From a checkpoint of a small transformer trained on Wikipedia.
Size: 13 layers, 2 heads of 64.
Architecture: LayerNorm before each block, learned positions, tied embeddings.
Each number is 128 + 24 x the weight over its row's rms, rounded and kept within 0 to 255. Layers, rows and columns count from 0. Numbers have three digits each. The size before them is the row's rms in percent of the matrix's.

# up: layer 2 MLP up, 512x128, rms 0.127, rows 342-388, columns 0-63
# down: layer 2 MLP down (transposed), 512x128, rms 0.173, rows 342-387, columns 0-63
up342 098:167140148126159126079146138109152140150088142153091099156125138119090118097115140134155152163163154136125155140154122131093175156156125105122137144124173082152153127089108150153177128151128099
down342 094:129105124148170128152122108124135140084093154127149138132114167107151173132102100141119142111151124142131102116104130136169133126159135177120109120160123153042123104155120188111127135157153061
up343 099:168136147147120097145097098091134147135095103176106140111095104129191104116183137110112125093124091178128158171156150109111115078129118119171112090147080113138136181145110164104153148135155134
down343 099:142145138125139115093141122133101153126134147091071105129145140155130104110117158095149127124110100143117163131121104142072112189098124128137155100113149136110137179124094164164120154100141176
up344 095:102142169106151151136164134110106082133145115165121140116136108124124155161142119132134103113181114132095170105084159110165187107131133102144126126152158118166136092164110111114137132144083183
down344 101:116160122135129145116099071127126141149135096152102143197131126120113146117156124122077126104107140118110160162115127116086151082152135146152175122164100152080107168148146128105112157153101120
up345 106:089137107157161080101158144119137119129117126142134145116107122128129153113154142116113071095110168137136133131106135121105130147149155058139146103145141119151100158137140089117151117118151137
down345 101:125130144127096168118104133127129122128121135087155131128159115113157118096094132111130178119124125120133163131149104165137119108120120141119103115156135127095110102113079132116132162117109091
up346 108:083120107125101143169137114114133109154120159123141076115139151089140133151152140128130119141097162109098071133080172146105149151145098112079141152130127143153143099144149089108123108171119128
down346 104:129155146149123140111105156167135122130077179127078139149134143187121164134156147118118113121125138140141152084123160075157183100106141120103104113075104104142119129133156120101101122072143106
up347 119:126130134153143095154171137112125100100124157088132076127145177132096118105124156144105143069166146123120137127087145138109089141135108150116153147105119110130111107120115081112129103145108127
down347 115:148136138134156115142165147114099109146143171116122092118146139111144131095130126114132124162127090143117117135070116072109073102160099130141163116143142119169112154111092120114171132143130140
up348 098:136166128154131171109080131131147122136136129148085119105143119142147154161138147104139107108110164149107075137116143141112147127149133083159148075133145146124105098139130114161157104132109103
down348 104:148109109146134121140133119184122178100106145128079091104157112118111119121149159158150074135127125121129133172117155136130137109133131148142122149076108117138136139145092105173079115098129145
up349 095:086120172103114149158118094161090140125098136117186098150131112135110142117141127116140108096109165158142108119105141117120139098124172127155096135166104151160078132103174099151157127126128131
down349 094:120136141166157114120137134116104089110116123112107157107130125072127164108129120099126099172147134092108124157112134110097135149156093123128125200138095145095131148143105122130145083148047134
up350 102:130116102134115062132149175144107148100132162110128143109171144157154118109103127092122110102113109141117152121104117156106153136112106146084133157100112098180126135133134134128132105149103139
down350 103:124117166141109139107097178136121104110127141098133136118128165117143160112120099154122107153136127161142115155099143118132156129135110120123149134153152078159119127170116122080096116107141116
up351 098:124101113109147120117123140103134127136116151158138117127149129193111136114136114094144117095121180126179126132106116131158115140149121162121122134108151141162103165125157122108144164149112122
down351 101:130121117121112116112160090149080145151137129168104155124104136157140137120145150131098143114121122121104142118124136147107203150114092110124146142130152093063142122118130104151156140114175134
up352 112:086145106138131184138135179159111101126121141165098101156077136136176116111097123114106165115171108147142134100156116118117134114125086115181135122114134145148107141130081134141124144135137146
down352 098:116110161153140105099113146112058111093105181116141135113124106127093124117117166130149134171136136144132109127154110112161126117143129112124082125134127174125127111106097137106127164190179113
up353 098:136129100140152119107116128163157150122139146178132124117155110097127098138134133143148141122103168141106180101135099128138142146116117126164136104077111115175110154144088162138116165098137079
down353 094:104159103134135111141078118110141142184144073156129125148121130102143099129092134133071127135141143134108106106092124123130063125162165094124139120141119132115106167128130092153118103142160142
up354 124:170119169157116118122163128112101100105103154046137107140177160098126158118115139147140136109137129165134166103127143132135133119136086123127128145126111058157136117124099175138137127139102121
down354 134:098138147131161143131133074119108144134187117143113087143151141120152107123138144126115157196091117134106121111141124145113084110160107163152153159141111114178115132121108120092164098146099138
up355 079:155165095100161079124122112113142120105091113123149117098140131111162110122100117169137147158134144117113157111136150174098175124085135105133159102155090098159105080160065144159119169138111134
down355 083:099147143143128147133154080144157144102155145153161111146145163102153152153087141145100136099146114136103126134113119149131129151143130112165105122134159149124145130149142103128153131156126140
up356 092:157131155100120124127145132091117100076109132149107136095111142134126121115147122114150113170137136184158150062155133100154163178082132126173175167128107105120120118158139102130101157132125149
down356 097:143186147107096131156120106135152147171110129110120096184155145140123175105141146111155152110121119122144141136150129111162119155146127115133167124107138124094158128127116116137071112148105092
up357 101:134116119114166168079097127105118069153169170124118124118116141135125092170160106155145118145134108123151139157096148102158099117152117141133109148125090122137105125106095152132136146119108092
down357 104:079127123113139137151104135122096121144135135164160138109101092136094122143167156105145133123122119115135166125138144144182096140165143120073105113169155135151108129132130111094149095098088113
up358 102:135083117115165124130090109124148162147127145118117126137127097162111157127151121123159160127096160138142108142121100096144155086152153111123139149131096128167155170137104162113181099136119177
down358 099:169170117130124119145128100113160140127126129125132117110126170139126123124129151111059154092113161155137113133104134121147143132153159160158126138113103117139139082125135130153150104171163142
up359 094:123093136112140123114114119127127099131119162118134128106145115132152149152138135158119152144160103090144119153094155075148141146135146115114206105132145135098064144073123155114111102134122110
down359 098:141169142150105172145112126098110145094119129105144088123163131130124144108115135104129127117147117158146152164124156136102072122129104143129120089154157110118109169128114084106101100147122134
up360 100:136121176104117141131159105114124122137120149113151144138191144136110143137122150127157149159162161135130085156126120124103105140123177120129116126127143103135112117116089123121101144120111123
down360 099:151134137106106131139169099135160144129117116130106145111140174145070179123140116068129110150161158107080170149135118110136146142174132118181115059122100139154142124135092149132112130159131148
up361 104:157120087098170141121164106112088124151091098165134117114144177111174129143151139140143136112128154130109096134101141106138089101140143133094145139116154119109138151141104136188131081177076154
down361 109:134128142120150125094136097136102173131077108146142124062103186116116146175166116119128153129122140121142121145122119135099161115140094167121175096141087073132144125160146101148103113125107148
up362 098:158125125147179097090135117125137094144116138155113124107142146117141099142126121131208110109086155109132114151080152119126108169145068158082154157101160127142088144124136167177131131136097142
down362 099:145119178123138148089092165137114107103156131112083114069109160106117092162093152170118118115121139144134115183109158127122122131145087155096096114072157136130106131125108121138136137114140159
up363 093:068137122120113138150120076147157136134123179133187114113167120129132112089154147138161117117084135106152118138105103094137147132149121128150150150113161117103091128146132125121104121150104149
down363 094:109156141136090128151083130139129102115099138128122101124158160130115085098146136143114140176111111131105100137122072139087124129117112131119148124159187129105138098137118114140116099109148138
up364 102:138118135126149117097107160142103118159148123152132101122110203091144103137155122116113169125198136148136169136138144108110150095150122130115160103103132099158137134153094134139142122129172127
down364 100:151102142125172132133063155154124137135112101105129121160116138146091162091129098112104109120152101172127137134129100139134169101164160138094162168137131091153090128120118121129150112111110104
up365 103:133124162143109128145066126116095105144117067125109119128120115132155103122155119118154126144093164142137168123116084173120091145156155154081106160122136133149151134100104158111103128122145114
down365 097:095098129137133152090111105114093124120103100137143104139137158136168097156114124143182088100139133111140125127128108132152137099108171115118081177105167154168139122087148169129135115117142114
up366 104:133099147091122148152109102135143115126105083102137110127103117145102138148158131137151139146129132172113149145104124130107095117141148126158165097148134110145171139139144105113095083147111126
down366 087:102154130161113104122123152123105141127130152140169145130139125118138112143105118108095112127113134083120125110159166122150160116115142101083092103129123179119123093126147112164126159167123129
up367 091:154150115136118171145109122081136105132136111109119121144145096074130151127115158130091090137132120099090122172139173109094143146126109095138125132163114089161094107124097129120134122088095130
down367 094:140143106136112154171125139159128172133150119157092099120142140144139130140077126119088123113164076105089111157101170113102161112112168120124162139107102120124143149144102107135151111160119125
up368 120:072132150136107149125164148122120164095129155096155077130153116123107161135106154174132129099097100145154127145104112138141120125107096117178141133151147117122127148162172171143120162170117122
down368 147:108170134135110142153136152138085145144138142135143078135156134109169133099105133156121157175140094147138097137101133101139120126156117111182109071146152130128091173147138134114160124121102163
up369 090:119110157135148135114163122111076134149116134129141117113197113068139167137134109192146117128107107148183100121089146160136096094149104158147129132129139123127123119120111137156154158140114119
down369 095:109128082124140144127094095164064108126101126119114096146133106101101122103141110141115115171144135131106113153162137142101121184144106119120107118119141137138149154116158119113119106164112159
up370 070:124116149100138159152119102149141122121164114134117144124131155138120102129158098143155168135152125147130105163120087128137149098137197121167122124110155078153152131128101139121151150120161166
down370 095:144148111099129143121088104111125089096144092119084101119184117143137112153150125162118145156138158120108100165114082132089099120166106091161147151118137139127121162128079121077176136104171105
up371 100:129128128106138133057112140114139122076150126109137165145135106110122098123150154124118125144140107114124162111136171112127169103164152152156157113137151112126121105095127125120161118107165139
down371 099:131153108120138143106148120159143152117082140145149099176132148144120127090147101124125144123116133096121092083101121178127144148123176111096111139143092108135158115133174122106127122149120135
up372 102:190107129138134107106184100133087153132157087139154106125098110130115163117131151113189125156107163145144087158146142093080168120136128153118140127132128087112129146127134109124082149126137141
down372 097:133142174129100105133123112136173121115138110140180130161126138113117146116129180113103100145130118154091115106162150154089138176136122118124143089134117164138144104143096097168115092113177121
up373 109:085120095122113113127132118102149090119121089138067172077123151139126069152107179156136099126170140110160113123121110163127133133163146091119149141130125133100070145150071135115144125121114146
down373 120:110127119150110119126132132136102123170114149160159146129083145101110120116106153135124107110108126086103183125117142127131128114149128130122091072103117156130104115109183106104148140156112113
up374 106:122098112146147166153147126109136105129152126108132139131154164114122103086146155134146129124127173117166117124129145159126093168150136134125120139118108111142150137137148144105084094152106117
down374 117:150115152107130131146141099091151137114123108137120155139137132071129100107111147157144172126085178138116158174136127144139106106132111125146158111093149126143110096117090111102162117141081172
up375 099:070104113081118107092142117129114100143119146131141144133127133124179144136109142123156105092129148173157115177134147095128114152157149106126137118167119146149136151130123112137125155120134125
down375 103:099145112105134100143122132098093169126168151127109135145175100158160177167118105110136053164141145059139104147125126142151109154112148120129156126142155212089126138091108126124122143140117126
up376 103:131119126116110149129128122179127118130124102126126134111117128153148082136145136110129164139082103121099107152120095105124152120168107132129078138076145103155125140116174121127123130145149134
down376 106:115164130121092112118118162129115120132113161134143130152141095165110139116146122117153127161146114145086114106150152172133128106110116142125120105158119172114140103128110128114138179078098153
up377 097:132134127113141135112108145144139139098121162136092139123171072138124149133171091134144127108105137164116150135122119090128168150107131146159097087083135113153117104123163137087080133131110121
down377 102:070166123096107154148065124133086108147160108153129117113124122132151139110099146148096121101163135164133129120179104143149098124126109147117108131130105107097142152116091095128116150140112125
up378 118:153106128117157146143163090066115119121116117132126146091137102088148135129113161150138114175131140137168120101106130130125094105126101148142104148130138164115133118194178089119148130159100128
down378 128:127113073112113108121119140175149144129128135130115121141113161137116095126143084097155160087128096146093132167134169126111152141120177115100139131146130086111103145063096179139109106108126096
up379 098:122160161112101110100144104103158145094140171092154116099128132106130125133143126125143153159128123178066099157130101137129114198126046111150178163100124086131110120119147103106108101163123130
down379 096:137142116120115120135143121140110154104113146107173102141118116150066114149162043202111139126121123108096141166116146124159130154128140077097136198132129128110160120147121126145130140118112117
up380 138:134127132117147100128145156093098089188100107149149143103152137131174145156153091130138112141110172123203105142123179127072129133120112141120128106122127089140089086103123135139156148124090177
down380 123:132113122097121140106130171128093104105138140139165184129122109153125099092163087139124104159140187138151103124105139115110107094104097140140154159121149152133090059111098149123150135108142142
up381 110:112120077155110164148185139145109125124198145125087129114165114102122114133104138112109168129149140166125162134075123114101141108121084123133133165108132128111148125109102126117166143142150130
down381 113:108139121106115121155157107149151141139168133128142134094142113067105094112159108124140106102178111109085090128087150123127154117120104141139152203106165120080138146150110139139156119106145133
up382 096:159119135127137147144103151106138117140167131136133094118101135162157092119116126109134155094140135121144140137108112136146146061177122106145151147104155143096133156117100106160104145108150120
down382 091:139133077097140161118116127124111131145108136149127105133144151133132145121119124147094143104161121091126098140109153103104109108172102163132154119081168111134141091185076139110125107130094137
up383 122:102154107139119123104097131119102169153132126143126121154180167103103157091116117152086089117163126130118116148129128100127138145127113120086180144148143118140146147133103181159171126167113120
down383 098:135107103114103081114126121100117109108156112140078157124128093113117131125172092075130123148121125139098154112197103070122194112076161167135129094165125097116108105112083139132117147149148136
up384 089:097114191138096135096143134123128125125218163136140153100114105164138137126128159123116128162148116117127097148166109088145144088112120097119118166117155096130140137137139110102160139167128163
down384 108:141162118143133141103135088085114144143189111126128107111103132175182096117158147121111152110134147161094117163163120084102141146154157087110135130129144123116125147133135098125150124166110157
up385 107:148098081109141147132123130139114104149135115147142127124165120153149091126128139097141129149121160122126120182135136096092148128104090104096126144104134101173143161135132193098175145084148131
down385 113:111115115101134119120126141081092118099085159137091154105147116112144189111143115126165143129153110151142158138107134142173141125146106141106084116126145090146088164127135133103125156104099115
up386 100:128095134120112150101142100096133115080155173120146102119142153116115141126123120113114161135135174143053133120083138074121111138141163103114139117130141103166095127122140105127160144143132078
down386 103:123146143106111103115118126099147135126136166112099078148151162103120111145130143184127134126154102105155157095164133161136076114093136075129133136159127099117137122072109126083163154138152125
up387 101:111155094128115123136146103156130118092086116139145181098148099126152141148102092123135164173069129111072159149117135114156092144114094112104102142138157158136142145134119131150143101131106170
down387 094:152075123131188133107128161122121126108116173118137170119150096166098151109119167138139169145171118138099097137121130160140104113159093113112128153091098134139132114153140095128131118144079156
up388 104:113135117118109102096109149107125149075115135132121153108146134120108133066155153118132088155136076154145116171138125171134116107109116141105142117071110148166108135127164074129099146142180109